Part of a small language model's weights.
Size: width 64, 3 heads of 32, MLP 256 squared ReLU, vocabulary 32768, 5.32M parameters.
Architecture: RMSNorm before each block, rotary positions, no biases in attention or MLP, untied embeddings, normalized queries and keys, some layers without attention, local attention windows, shifted keys, gated attention, capped logits.
Training: a variant of Adam for these matrices, 249M tokens, 3967 steps.
Each number is 200 + 40 x the weight over its row's rms, rounded and kept within 0 to 999. Layers, rows and columns count from 0. The size before them is the row's rms in percent of the matrix's.

# v: layer 2 attention value, 96x64, rms 0.15, rows 36-63, columns 0-63
# o: layer 2 attention output (transposed), 96x64, rms 0.152, rows 36-63, columns 0-63
# q: layer 2 attention query, 96x64, rms 0.144, rows 64-88, columns 0-63
# k: layer 2 attention key, 96x64, rms 0.14, rows 64-87, columns 0-63
v36,087,206,258,165,250,220,164,283,169,174,139,213,160,180,152,254,198,253,215,170,282,228,198,223,152,239,202,180,169,258,157,250,213,196,193,213,209,150,200,220,170,193,194,208,206,128,205,131,300,265,223,224,220,168,229,116,238,195,184,188,172,227,229,130,172
o36,084,201,206,121,193,227,214,145,229,199,191,137,145,230,214,148,153,167,199,212,214,180,189,182,218,166,226,168,254,187,260,182,223,157,200,212,201,221,136,190,236,253,171,129,228,187,199,220,102,123,255,133,97,156,243,249,160,192,239,211,204,166,204,249,219
v37,090,222,190,151,165,180,189,122,150,170,296,192,285,253,201,232,203,185,197,146,219,174,250,236,209,149,136,213,182,159,168,287,153,188,223,196,132,169,192,220,178,199,259,199,203,180,154,193,217,175,199,263,182,182,203,159,131,249,229,230,171,170,225,108,196
o37,089,141,156,238,211,192,123,250,231,278,230,191,304,178,233,214,144,137,209,210,226,255,205,251,220,267,120,207,273,246,277,167,185,216,181,207,182,192,177,147,155,254,221,248,185,238,208,237,206,183,177,147,235,227,187,176,226,202,175,164,234,189,229,197,179
v38,096,199,175,227,160,216,194,166,191,191,314,214,240,261,190,187,170,237,190,211,184,167,153,217,163,211,186,268,169,239,212,150,192,208,207,259,124,213,186,175,183,228,198,260,220,226,215,216,304,143,221,206,207,149,210,228,139,246,183,188,116,113,132,175,185
o38,101,153,153,215,144,172,125,202,189,271,177,261,220,138,177,238,243,152,198,201,224,240,158,178,268,177,185,242,182,201,217,244,204,263,225,240,148,237,90,207,183,243,231,199,222,233,228,181,185,151,188,143,270,181,146,198,188,169,160,193,250,270,228,214,170
v39,094,111,195,306,205,183,193,213,155,235,220,235,116,172,201,181,228,217,150,189,176,253,144,205,198,201,231,159,104,207,273,134,243,188,157,192,246,185,228,193,188,186,134,211,181,203,177,179,208,220,257,285,205,228,180,194,253,189,166,185,209,215,127,157,177
o39,097,161,267,176,190,139,183,129,134,222,134,220,166,295,193,200,282,220,187,231,207,149,225,218,207,200,268,125,228,83,203,189,186,244,211,215,196,201,166,207,225,215,180,128,160,258,219,187,204,152,218,175,170,177,150,185,247,155,183,233,190,194,201,214,236
v40,080,110,238,160,184,178,174,156,170,218,206,230,309,248,175,263,203,273,239,214,262,267,254,188,203,244,165,192,162,232,235,179,167,242,222,241,190,228,131,191,184,184,245,204,190,176,218,105,252,180,201,184,225,214,250,211,190,199,204,204,192,144,162,133,161
o40,080,203,205,211,172,249,169,229,241,238,203,198,226,216,164,217,226,151,202,172,229,154,219,299,227,195,179,228,208,228,225,190,218,182,210,259,129,211,166,136,197,299,163,201,220,230,242,222,144,134,119,94,177,222,228,155,209,170,151,145,220,238,250,240,184
v41,100,177,254,222,191,177,240,164,169,218,110,245,216,182,110,241,143,214,182,228,196,205,225,202,182,213,198,205,139,205,231,163,224,233,192,291,244,218,203,176,178,230,226,229,211,186,183,250,265,228,276,166,319,207,227,209,263,171,228,197,140,220,164,191,133
o41,092,207,224,185,226,193,248,155,201,133,111,156,141,280,245,224,216,215,182,176,197,191,177,221,294,151,235,206,181,207,213,225,261,172,280,231,239,207,151,217,244,197,189,150,190,183,228,178,117,167,170,162,155,142,210,131,147,177,163,209,194,264,221,239,204
v42,095,170,235,201,313,156,202,201,241,219,108,194,188,199,128,139,226,175,227,271,192,237,184,196,219,209,191,132,227,190,201,183,222,245,137,187,210,199,252,199,180,214,268,214,207,197,229,189,117,280,267,212,169,231,171,244,248,193,198,163,236,251,236,261,204
o42,091,271,244,164,259,200,245,197,193,114,200,164,128,184,158,157,240,239,184,192,175,207,244,178,177,177,220,117,189,214,158,190,249,121,241,134,259,192,253,250,224,131,151,148,194,185,175,203,260,218,185,232,114,180,235,154,213,175,217,213,164,200,194,204,192
v43,092,203,229,249,246,198,179,191,212,255,152,126,159,244,261,139,239,250,261,206,169,142,169,212,186,171,228,164,284,200,236,178,194,219,179,154,194,133,207,173,278,219,139,134,164,246,220,190,259,123,198,205,182,135,219,203,243,185,207,187,211,192,167,232,260
o43,093,200,221,163,191,275,237,226,126,202,152,226,180,118,108,177,230,255,217,293,205,207,153,180,159,194,241,166,209,199,143,198,256,245,188,181,190,175,214,259,189,259,190,234,168,179,161,179,203,244,232,242,182,280,186,304,180,184,205,210,186,156,182,179,217
v44,100,257,157,107,189,210,199,238,240,220,253,197,188,206,240,265,229,210,200,172,167,236,218,217,243,199,132,226,258,276,188,270,193,228,150,138,237,158,205,239,230,189,148,207,222,189,164,178,138,204,178,197,156,132,203,137,170,197,182,219,239,200,251,159,299
o44,096,195,159,201,194,265,199,215,181,236,324,182,263,165,250,200,180,207,210,241,218,204,212,195,135,273,139,215,252,156,229,189,118,166,152,157,169,196,184,203,140,236,258,215,234,209,199,275,248,200,211,226,248,263,209,224,232,276,160,183,176,181,173,221,208
v45,092,158,183,229,239,225,204,302,202,197,138,180,161,178,155,145,225,206,209,299,154,216,189,198,195,227,216,238,181,169,219,74,204,182,210,213,258,217,175,205,210,247,129,263,222,165,234,208,250,210,204,171,164,161,179,222,191,178,184,177,193,257,110,259,208
o45,082,203,220,165,224,162,256,163,178,151,240,267,77,152,242,204,248,228,205,183,173,172,143,153,218,147,265,128,138,225,126,216,269,180,195,204,230,189,239,242,226,130,186,142,234,207,171,233,195,155,188,215,185,161,150,216,193,194,229,244,193,224,208,197,225
v46,108,185,246,152,209,190,219,145,150,183,150,157,257,231,136,241,173,223,111,125,254,278,218,214,166,182,223,158,125,161,176,246,209,211,164,179,240,161,220,153,177,178,252,221,180,194,186,157,153,250,211,164,226,207,271,142,232,181,192,246,157,201,222,193,142
o46,101,158,205,216,235,170,279,202,215,208,114,148,237,275,204,205,163,182,237,154,219,165,199,216,182,197,202,144,247,213,298,178,219,154,254,218,177,227,205,126,212,238,208,145,217,109,219,210,145,201,189,113,178,230,288,157,226,191,181,184,207,235,199,218,167
v47,086,264,208,140,206,199,219,172,307,161,242,177,277,229,222,206,211,176,260,193,188,202,228,199,215,183,142,226,293,237,152,225,142,167,209,144,239,213,186,210,227,159,218,179,194,215,196,206,117,234,150,193,180,220,225,139,142,181,230,274,257,231,263,179,226
o47,081,215,162,244,210,221,162,215,180,199,289,176,267,141,214,201,138,175,161,174,181,208,243,189,144,248,127,242,237,224,224,213,161,161,144,169,204,155,267,171,140,192,258,271,212,141,160,245,253,240,170,209,231,243,258,222,239,231,164,178,185,141,197,206,163
v48,095,207,168,171,223,247,162,268,180,216,183,207,184,167,221,190,194,172,245,237,271,148,196,195,223,238,212,260,171,206,170,132,161,251,218,246,206,266,172,256,188,221,187,237,242,148,236,228,283,155,198,188,180,141,246,279,178,210,172,165,249,144,228,281,264
o48,101,232,197,167,139,208,205,261,253,156,287,237,147,150,209,175,230,204,206,189,198,218,140,175,207,143,220,257,178,267,102,247,224,167,202,190,157,210,200,247,233,226,163,202,240,246,219,170,188,137,199,158,216,170,123,254,161,169,262,228,159,237,173,147,223
v49,100,297,188,200,263,202,175,195,216,207,275,156,89,214,215,163,207,204,219,138,198,163,167,205,205,173,211,179,216,247,93,292,189,256,172,151,137,215,217,217,222,166,193,158,188,164,200,194,163,186,171,258,153,178,168,180,136,190,174,207,216,198,193,218,266
o49,089,180,213,175,216,184,164,265,223,238,201,182,282,147,186,142,194,185,163,283,199,274,242,136,86,234,225,210,231,132,224,198,163,189,153,171,172,209,155,213,166,215,225,251,212,249,165,186,256,227,242,224,223,223,219,293,202,213,212,200,167,142,177,173,220
v50,082,210,186,209,210,214,228,127,145,274,239,222,164,215,202,136,229,212,260,185,252,202,215,203,207,164,237,206,185,232,173,154,212,228,152,210,105,184,204,241,132,191,219,147,203,231,215,219,280,129,193,242,186,203,279,242,205,171,180,114,199,219,131,140,249
o50,081,130,279,215,146,213,238,277,211,219,164,204,220,173,154,273,243,203,169,254,191,210,191,201,173,217,192,150,283,122,195,231,216,233,180,183,207,207,132,199,216,278,160,262,194,258,240,212,180,204,191,161,220,178,95,200,207,200,198,136,173,220,219,258,215
v51,104,217,166,208,227,195,165,203,195,205,187,235,82,152,98,216,215,167,263,210,189,206,154,210,204,227,219,158,245,163,147,262,224,219,216,203,219,157,254,254,160,160,210,158,192,247,200,259,271,211,239,210,225,169,81,198,194,169,197,203,255,214,217,235,242
o51,102,262,219,121,231,211,181,238,172,149,184,193,170,213,238,146,218,261,173,226,202,215,234,196,190,235,191,167,205,207,190,172,214,182,185,196,216,200,105,249,254,188,146,175,217,190,182,205,196,201,325,261,89,134,200,236,193,203,231,247,144,210,193,159,265
v52,090,221,196,256,180,223,201,241,256,179,217,211,204,233,182,183,245,238,338,217,143,182,207,172,200,155,220,137,258,248,262,149,254,158,194,204,138,217,169,218,178,206,151,149,199,266,189,252,203,146,234,219,110,234,211,201,181,218,205,195,245,134,200,234,198
o52,084,269,215,217,173,226,110,129,194,266,167,186,181,129,119,182,211,221,155,285,197,167,160,174,197,174,195,159,144,190,140,216,213,273,174,171,183,170,198,241,192,247,206,223,239,194,195,160,250,242,234,243,218,142,135,215,263,208,174,162,172,200,152,170,189
v53,088,205,214,254,147,186,212,112,200,190,228,175,291,233,244,203,211,161,189,127,278,213,232,207,174,137,210,224,162,207,232,161,217,242,263,203,139,189,201,173,198,149,218,144,186,163,176,191,133,128,181,205,265,233,306,200,218,203,160,204,233,191,179,167,160
o53,084,173,219,282,172,182,201,235,203,264,138,190,287,266,173,237,157,191,192,231,227,153,227,210,204,247,162,273,206,152,233,228,159,234,204,204,175,212,219,141,171,263,188,278,182,217,221,208,218,243,147,102,246,265,192,187,239,140,176,173,198,205,249,185,185
v54,099,199,216,212,224,136,149,192,228,231,98,242,196,172,146,254,182,152,191,199,138,264,198,211,251,241,189,141,241,141,118,218,249,246,234,207,271,234,208,227,247,165,240,135,187,160,192,193,186,229,223,209,205,227,149,211,228,203,207,207,269,275,246,231,210
o54,099,275,226,159,264,213,193,227,200,163,200,147,160,267,210,108,210,236,182,190,206,157,286,248,167,233,219,212,191,235,252,208,205,132,216,182,213,208,169,252,196,171,146,226,185,206,141,215,165,191,230,241,112,191,259,156,157,173,218,255,146,159,190,166,263
v55,093,227,253,205,195,190,254,74,215,258,189,140,170,225,245,164,221,209,172,209,201,154,212,187,199,122,252,165,184,196,162,176,266,223,208,174,230,148,258,190,245,152,226,217,162,173,104,206,164,231,194,175,134,265,281,201,224,200,184,171,170,184,217,219,176
o55,102,184,215,314,210,178,256,210,195,194,101,177,259,231,125,223,206,305,184,214,181,219,167,124,154,190,227,134,187,170,218,211,166,190,180,130,195,181,226,132,139,217,221,224,199,203,228,181,186,244,183,220,209,253,225,138,245,161,216,160,224,181,181,186,171
v56,087,203,180,221,195,165,177,150,212,196,213,249,202,201,197,227,143,205,190,162,163,243,181,215,240,256,195,190,262,215,100,299,195,206,209,126,221,154,251,221,182,192,256,94,198,207,169,184,185,135,142,200,191,156,95,220,151,201,190,211,235,221,233,165,237
o56,083,228,159,132,259,229,183,270,198,218,265,169,228,221,216,180,220,197,207,213,239,220,259,270,98,271,167,247,231,226,269,226,184,248,165,166,204,199,129,203,223,146,185,250,190,227,171,186,223,243,279,269,196,251,270,221,191,207,197,232,178,196,217,203,219
v57,080,255,206,175,239,195,204,276,169,234,167,223,116,205,147,153,178,168,209,209,132,263,155,196,204,239,171,171,208,174,224,234,190,222,150,160,147,198,220,232,157,183,140,188,184,221,230,140,231,280,275,202,177,175,106,149,199,202,196,221,180,198,228,265,278
o57,078,270,174,141,259,181,206,176,186,156,189,217,175,169,251,180,273,178,247,254,158,178,229,191,196,141,213,108,222,182,165,164,211,144,228,167,241,218,182,242,248,204,189,130,222,193,132,234,218,212,233,296,128,153,217,254,186,237,223,234,164,197,149,185,180
v58,102,198,156,228,183,159,208,221,137,197,172,239,138,130,151,209,177,173,98,187,187,275,189,214,208,259,178,258,132,166,257,246,204,235,143,238,246,223,175,227,204,229,206,181,199,262,259,256,181,229,236,243,267,171,149,230,195,197,198,152,171,248,168,237,183
o58,095,152,202,106,194,160,208,186,186,172,180,204,149,308,294,209,208,130,207,216,208,185,241,224,238,192,228,197,209,157,213,148,192,150,254,215,210,249,166,250,237,118,147,166,188,173,198,200,191,144,205,238,164,151,193,147,175,198,185,270,182,251,228,211,266
v59,093,135,178,173,205,216,257,177,190,210,253,149,205,264,235,171,194,207,206,257,176,115,271,214,211,145,235,242,128,211,245,164,153,127,186,193,228,151,110,178,195,198,177,273,193,214,211,195,253,224,189,194,161,232,289,210,242,190,225,207,182,176,128,227,183
o59,091,156,239,281,157,193,209,165,187,197,188,263,201,162,184,264,259,190,194,152,181,248,97,127,217,152,195,140,213,225,168,163,205,224,191,217,195,193,312,141,191,232,256,200,175,198,232,206,190,206,149,154,269,196,153,181,211,208,175,143,235,234,217,208,143
v60,087,179,177,245,155,143,206,146,163,177,177,161,245,178,179,269,178,206,170,135,240,248,182,221,202,199,158,286,136,202,245,118,213,222,176,208,154,264,253,182,203,201,224,229,214,151,153,213,191,151,249,197,272,197,190,163,221,202,168,224,210,250,150,212,94
o60,086,160,234,222,194,185,251,172,165,229,188,235,257,306,233,177,170,134,171,187,192,135,240,251,264,193,194,233,217,179,279,226,179,206,301,246,222,191,172,218,184,183,174,157,192,226,210,224,161,139,163,129,223,207,223,171,203,152,178,241,161,266,269,173,214
v61,091,167,249,184,166,141,182,248,212,186,178,268,209,142,164,237,180,208,192,180,267,244,114,206,192,233,181,169,123,174,173,208,233,178,176,251,279,213,227,173,208,179,315,187,228,180,265,169,218,238,285,205,251,199,177,220,245,160,161,214,203,237,247,224,222
o61,089,197,193,118,220,201,182,174,201,153,184,120,172,290,199,172,247,212,179,156,232,191,261,245,202,192,228,216,168,213,201,216,170,149,242,222,187,210,164,259,253,194,117,172,200,175,206,226,162,156,243,112,97,194,251,163,188,190,269,246,196,263,208,209,210
v62,093,162,198,266,254,190,241,135,236,230,279,164,167,234,209,165,200,258,228,182,213,150,166,227,195,88,243,165,177,221,159,147,208,304,193,211,177,151,202,138,236,208,154,169,206,221,214,227,232,196,214,215,133,211,262,284,157,185,209,208,184,186,188,215,221
o62,096,180,230,240,154,182,230,217,201,271,114,217,203,158,123,227,272,238,183,225,232,281,146,119,129,204,231,197,184,166,174,229,233,166,184,177,213,162,195,251,182,230,237,216,172,221,206,162,227,241,192,126,194,222,142,177,278,154,166,164,249,241,203,197,167
v63,081,282,154,188,152,170,165,177,223,203,204,168,220,196,229,241,197,184,297,184,144,231,175,222,212,211,169,203,235,218,139,195,191,203,154,170,212,189,205,200,220,209,158,139,192,192,166,173,130,182,227,166,135,239,191,158,225,215,188,134,283,255,307,219,296
o63,075,193,184,197,209,236,194,235,153,246,301,207,249,200,149,178,191,202,155,273,210,163,219,220,131,284,169,232,180,203,244,226,97,201,191,197,153,220,195,219,161,203,210,291,198,196,172,247,214,240,219,244,183,224,267,202,193,168,222,263,155,166,117,232,192
q64,134,203,166,190,169,255,119,212,112,154,210,242,219,196,215,198,206,236,204,145,248,192,194,259,281,135,134,215,156,254,233,166,242,200,178,226,226,206,175,170,208,244,187,188,120,144,180,240,231,191,231,244,177,210,228,148,226,166,125,154,157,159,156,183,147
k64,107,152,280,189,281,217,292,159,286,219,120,152,226,223,153,112,172,244,185,257,169,197,201,188,193,238,240,186,231,208,261,261,199,152,195,227,167,223,172,153,154,170,186,161,218,217,218,170,147,214,180,188,206,210,205,206,195,208,208,164,273,240,218,250,229
q65,072,163,163,214,159,233,158,294,177,139,220,191,101,170,297,227,222,172,221,139,183,181,182,203,236,161,162,133,151,188,135,230,215,208,238,153,272,156,155,203,226,213,232,220,146,186,171,180,241,174,247,266,162,186,177,175,146,189,148,187,207,199,205,186,187
k65,148,196,204,180,195,265,189,183,154,214,181,276,187,182,207,198,186,239,181,209,249,247,187,258,197,197,171,222,239,225,279,190,260,224,128,271,169,209,137,120,138,240,183,208,142,147,175,242,167,178,162,282,198,210,206,171,207,188,171,129,213,133,163,169,135
q66,161,168,196,187,134,261,136,215,103,177,240,272,192,171,241,165,166,159,220,198,225,223,203,240,270,124,151,212,218,205,204,175,252,240,159,198,214,192,153,168,213,272,213,205,125,154,179,218,246,157,207,259,162,219,183,202,231,143,146,166,180,142,165,186,161
k66,162,174,214,180,173,279,173,165,145,137,226,214,202,183,182,237,170,239,188,174,226,180,187,268,221,193,167,228,208,243,255,201,289,213,153,282,198,207,166,96,182,229,186,186,123,164,173,238,191,184,201,285,192,207,218,148,225,158,136,154,204,177,171,162,139
q67,085,203,214,241,257,137,230,245,266,188,177,121,163,190,200,236,222,226,212,186,234,144,225,139,145,254,243,125,139,187,138,223,160,179,251,170,212,202,210,222,158,150,228,212,254,219,243,199,173,173,133,177,212,148,182,254,134,260,218,213,218,222,195,211,276
k67,080,208,120,176,100,184,167,162,76,165,311,255,185,222,250,243,215,160,233,132,191,220,185,212,176,160,161,222,164,194,192,158,190,187,251,192,258,204,210,193,260,190,243,224,214,186,192,222,238,195,208,196,231,190,248,166,209,226,193,268,163,164,176,191,161
q68,178,221,174,240,263,133,194,224,256,236,122,110,190,215,153,217,236,250,155,174,232,150,186,152,137,243,252,181,139,211,176,208,125,168,216,204,187,202,231,224,189,146,167,243,268,224,236,192,171,214,175,140,218,147,221,210,146,250,246,219,196,256,235,205,228
k68,162,220,150,247,204,144,219,204,224,296,216,200,210,262,224,180,254,174,194,204,149,223,212,129,144,177,253,166,218,145,165,234,124,209,224,145,185,160,192,266,225,164,202,223,274,254,233,166,215,172,170,151,186,178,182,270,161,268,259,215,169,198,202,185,257
q69,111,228,177,191,224,145,204,150,241,203,194,184,234,249,164,266,224,234,186,178,154,184,210,164,183,299,199,239,203,196,186,216,128,179,287,242,206,222,202,235,191,128,214,215,254,201,228,200,140,215,215,117,278,186,262,198,175,257,246,261,155,268,224,218,232
k69,087,185,178,267,205,147,233,219,269,318,167,187,227,217,199,177,231,118,145,178,196,207,202,151,177,140,296,159,219,163,191,219,132,223,168,167,164,183,162,239,177,207,219,240,247,210,184,156,195,163,157,179,159,215,153,264,164,195,261,154,213,173,221,164,203
q70,177,237,163,209,260,130,191,208,241,237,112,133,169,229,163,207,253,244,180,192,195,166,153,122,134,211,270,153,140,198,189,217,120,145,234,208,183,218,211,222,203,142,176,240,267,223,209,189,174,244,200,131,199,173,246,213,178,253,257,201,173,236,203,222,209
k70,168,205,168,266,208,138,214,189,223,292,208,183,211,260,210,208,253,184,166,196,180,205,175,116,136,173,257,176,194,142,152,228,126,184,220,144,149,166,185,248,204,161,227,247,277,248,211,160,212,199,167,164,196,196,186,265,150,281,273,191,197,196,191,191,225
q71,101,218,153,192,209,120,163,162,224,199,196,179,217,226,189,259,261,271,201,169,162,159,142,130,150,258,226,232,202,207,151,197,133,163,232,233,246,209,211,224,185,100,219,209,243,211,235,214,151,241,172,153,259,200,206,192,180,256,263,235,174,282,202,209,247
k71,069,156,173,251,216,201,186,211,186,316,220,224,227,212,204,224,234,115,161,182,201,229,190,181,190,103,255,165,263,141,205,236,190,162,153,196,163,171,125,184,167,225,255,265,210,200,140,214,214,163,153,220,175,222,164,235,156,204,198,117,225,143,215,187,173
q72,172,214,156,187,257,113,178,174,234,209,180,181,201,233,165,253,281,276,169,198,206,165,163,132,140,239,218,196,179,216,167,218,130,168,199,234,200,219,190,249,241,109,167,212,276,234,230,199,184,239,176,154,221,171,212,215,173,266,267,219,156,260,237,192,229
k72,093,168,160,229,183,155,191,200,164,312,204,247,208,194,229,215,236,60,179,243,189,233,223,154,192,90,205,118,199,178,245,162,170,214,175,155,194,193,160,178,199,254,223,224,159,212,152,178,181,178,200,229,134,235,166,168,195,166,200,166,206,165,215,199,160
q73,181,164,230,189,148,273,210,189,151,139,276,235,225,182,255,188,143,141,252,209,214,226,235,255,239,158,136,239,222,207,239,190,279,252,173,179,211,201,190,158,194,258,224,154,142,174,149,240,218,200,183,262,211,248,190,198,257,148,152,190,188,133,167,180,170
k73,220,168,266,164,196,258,202,200,138,146,196,246,184,131,186,200,156,193,221,232,208,218,218,277,282,202,141,194,218,232,221,176,285,206,174,245,234,232,210,148,187,262,191,175,117,168,173,230,186,197,232,251,181,230,190,134,233,110,126,192,235,187,208,211,188
q74,086,246,275,132,195,191,174,154,187,227,281,210,213,114,184,246,182,194,183,278,212,274,235,172,109,221,221,271,226,215,201,251,170,221,140,176,174,209,205,208,224,249,211,160,218,244,166,191,214,194,168,172,234,210,209,309,174,198,226,203,156,149,230,192,228
k74,098,209,140,220,193,200,207,244,231,163,221,204,160,240,163,214,208,239,100,132,272,99,193,215,246,159,154,178,148,238,148,187,176,140,287,229,232,229,218,214,238,137,257,262,214,184,202,229,163,253,190,161,196,240,217,198,204,217,182,223,149,232,206,233,169
q75,101,249,106,171,202,193,115,264,177,238,228,278,95,179,228,179,226,164,248,183,224,233,126,149,174,200,193,238,192,151,158,139,172,199,190,183,152,206,163,243,258,175,207,260,222,200,199,151,208,206,244,186,150,208,169,238,206,220,242,231,170,192,163,226,248
k75,090,143,234,153,222,226,249,141,128,231,248,262,233,215,222,241,210,222,126,236,198,187,186,212,173,197,251,165,197,170,239,205,229,192,130,193,237,136,132,143,123,210,194,262,149,201,182,215,181,167,170,288,213,174,176,170,160,246,208,162,278,164,206,170,201
q76,101,217,219,251,148,206,258,112,184,150,157,179,260,254,230,245,188,165,234,167,118,138,154,179,186,166,222,215,197,192,207,228,177,143,243,182,204,223,289,137,223,186,241,194,181,127,187,233,191,190,160,188,224,232,305,159,227,169,199,187,188,194,167,209,139
k76,073,120,185,210,190,168,150,230,187,171,203,231,204,152,240,217,208,213,230,170,306,261,184,220,249,256,171,221,142,205,176,237,221,173,263,266,180,238,171,249,209,226,195,201,258,220,218,186,252,238,200,175,164,230,175,206,201,198,235,112,307,182,139,172,253
q77,093,153,248,252,208,179,263,104,167,230,168,191,273,205,193,224,176,180,195,195,123,207,209,224,246,187,172,106,239,252,263,268,233,207,266,253,204,188,267,154,152,209,219,145,210,227,196,210,188,193,154,187,256,188,232,168,244,202,184,148,199,210,236,163,148
k77,099,208,188,224,196,150,189,209,163,202,123,197,208,167,111,255,161,243,213,172,264,245,233,225,184,268,169,263,158,198,194,152,173,213,286,235,234,214,250,285,217,184,165,213,223,190,216,212,250,265,284,160,222,215,211,173,206,174,197,250,118,245,228,193,213
q78,105,219,220,148,178,205,219,211,192,205,180,278,159,135,114,223,213,273,163,218,237,265,152,173,229,217,205,143,198,287,179,147,238,218,99,257,165,179,168,256,148,227,188,198,207,201,211,189,268,167,219,230,205,159,117,226,218,235,218,163,176,212,231,185,177
k78,091,209,173,184,249,216,195,151,151,231,184,203,178,205,192,191,198,177,180,199,159,169,326,237,227,206,210,183,188,127,262,199,199,250,335,277,223,228,203,171,192,155,168,185,195,189,244,171,142,186,200,153,233,214,257,128,203,188,205,225,191,249,215,118,198
q79,106,163,209,193,219,202,180,261,169,162,228,247,187,217,198,245,222,200,110,115,259,165,258,226,222,258,191,284,193,208,110,124,148,157,182,227,201,212,224,213,280,208,128,250,212,191,250,184,198,149,194,210,185,206,206,235,135,205,269,227,212,183,211,170,201
k79,094,185,92,188,234,220,242,200,191,207,228,191,155,163,288,112,236,181,231,239,130,258,206,209,198,153,199,88,224,171,249,192,213,258,190,210,175,195,143,185,164,182,188,160,176,200,191,166,187,153,178,245,170,134,155,188,263,176,183,162,246,193,160,186,209
q80,073,214,192,212,208,210,192,243,212,194,173,229,115,180,212,180,197,210,205,198,261,291,127,200,151,179,221,254,161,171,90,173,225,203,144,123,219,174,145,245,209,204,160,300,229,123,154,140,231,207,210,166,180,212,150,254,201,178,199,218,178,193,173,230,192
k80,084,231,205,208,189,241,154,168,199,202,234,240,221,253,222,186,249,258,158,248,176,128,199,202,225,219,236,206,234,232,301,185,163,151,191,238,170,198,65,138,178,191,180,199,169,201,251,202,133,169,177,246,165,227,244,160,137,209,222,191,251,180,152,188,252
q81,078,143,187,268,233,228,257,254,208,234,133,228,114,239,185,138,196,208,178,248,225,163,225,203,145,171,221,238,193,163,92,200,227,216,192,205,278,183,185,265,208,194,244,216,172,254,243,149,220,260,218,201,237,225,149,211,232,144,230,267,239,194,214,181,210
k81,082,231,246,233,211,173,162,162,241,224,184,209,239,154,222,257,184,197,276,209,160,284,190,200,186,203,157,204,225,253,253,135,188,177,137,217,148,246,203,186,129,228,228,204,227,222,129,270,123,215,147,155,194,210,183,159,159,204,179,135,120,211,192,209,145
q82,095,137,232,217,236,204,266,229,237,220,118,162,322,237,162,172,168,239,208,210,270,181,192,267,176,195,209,236,172,193,216,189,242,233,183,176,237,184,226,149,142,224,198,207,185,178,234,232,172,258,121,165,294,224,185,200,203,138,157,206,231,208,187,148,187
k82,082,253,187,258,187,164,159,202,253,133,156,126,157,214,207,167,240,239,257,195,122,189,232,161,198,224,183,241,234,258,276,227,181,183,270,236,173,223,184,300,207,218,173,90,205,212,206,188,175,201,241,136,187,201,267,169,201,180,192,217,171,204,183,219,215
q83,098,226,130,102,187,222,147,233,227,182,271,239,129,162,202,187,211,181,227,184,214,224,191,162,208,262,179,271,244,182,145,163,200,177,184,123,145,200,165,189,242,165,142,197,192,247,217,253,193,178,167,231,154,209,176,274,159,229,210,157,194,196,185,253,286
k83,077,210,200,121,144,216,268,146,175,213,284,245,205,188,190,208,237,215,212,280,201,188,204,246,99,211,246,161,260,203,225,212,165,262,155,130,244,179,173,196,198,246,251,211,180,165,138,214,209,160,244,173,204,234,258,176,229,211,170,223,282,163,176,193,198
q84,076,276,140,175,140,215,177,147,184,195,246,156,220,228,236,165,228,168,260,183,190,119,212,195,208,148,230,164,199,183,267,235,178,217,247,163,105,252,168,187,205,204,205,184,171,189,183,228,165,217,229,247,165,191,223,124,135,206,179,236,169,265,141,273,242
k84,094,96,278,234,184,217,224,232,209,195,240,203,250,241,242,161,186,176,180,209,247,168,251,200,217,189,214,238,244,170,135,266,210,222,135,198,210,217,207,162,228,265,239,232,223,211,202,150,281,156,163,223,185,160,164,273,163,260,204,167,279,164,243,179,218
q85,078,240,155,104,165,195,130,142,153,178,287,241,186,166,245,213,217,168,274,219,130,200,146,166,208,173,160,140,208,225,217,225,184,183,204,178,139,222,198,210,183,210,182,202,236,202,163,163,179,170,253,279,139,146,201,185,151,257,235,194,185,257,159,219,232
k85,068,127,244,236,183,229,244,214,141,254,196,255,227,206,219,175,165,179,154,212,238,154,221,225,203,149,269,259,196,116,178,230,165,173,162,188,220,188,183,150,217,241,216,251,155,218,259,232,286,146,186,255,207,198,199,263,157,245,198,201,244,128,262,178,202
q86,077,160,163,89,149,189,205,201,204,189,242,186,263,132,215,222,261,276,141,166,194,167,273,203,213,150,197,132,184,280,255,204,177,217,140,228,209,221,196,224,192,188,165,196,177,217,178,280,199,184,168,283,236,187,185,172,188,238,199,206,139,220,235,163,175
k86,095,147,190,262,203,228,236,178,207,186,172,194,114,265,210,124,178,110,249,180,158,292,232,182,212,160,200,175,237,119,183,235,249,236,218,185,149,154,211,209,260,219,254,159,220,181,252,108,215,243,199,209,137,169,212,218,229,180,191,209,220,206,205,178,188
q87,089,236,212,99,221,202,189,188,192,255,272,227,224,152,157,161,225,223,223,256,205,245,174,180,144,243,195,221,236,199,197,205,237,256,146,173,113,224,179,228,195,185,280,161,195,279,218,173,208,234,258,192,262,214,150,254,252,211,178,246,195,192,168,242,270
k87,098,197,257,157,184,159,262,203,196,157,162,160,141,146,173,234,188,166,177,122,214,205,223,198,207,177,175,124,201,240,183,192,221,153,244,177,287,226,301,201,174,211,260,185,211,195,170,220,165,262,226,147,257,207,227,176,234,239,193,201,186,224,277,214,108
q88,070,200,249,240,192,217,192,178,212,201,197,171,209,153,171,190,153,178,240,292,265,215,246,265,228,231,154,141,267,219,217,248,226,223,252,180,154,198,186,207,99,191,242,128,245,190,196,174,197,146,186,176,288,157,143,205,200,193,154,164,174,222,259,236,153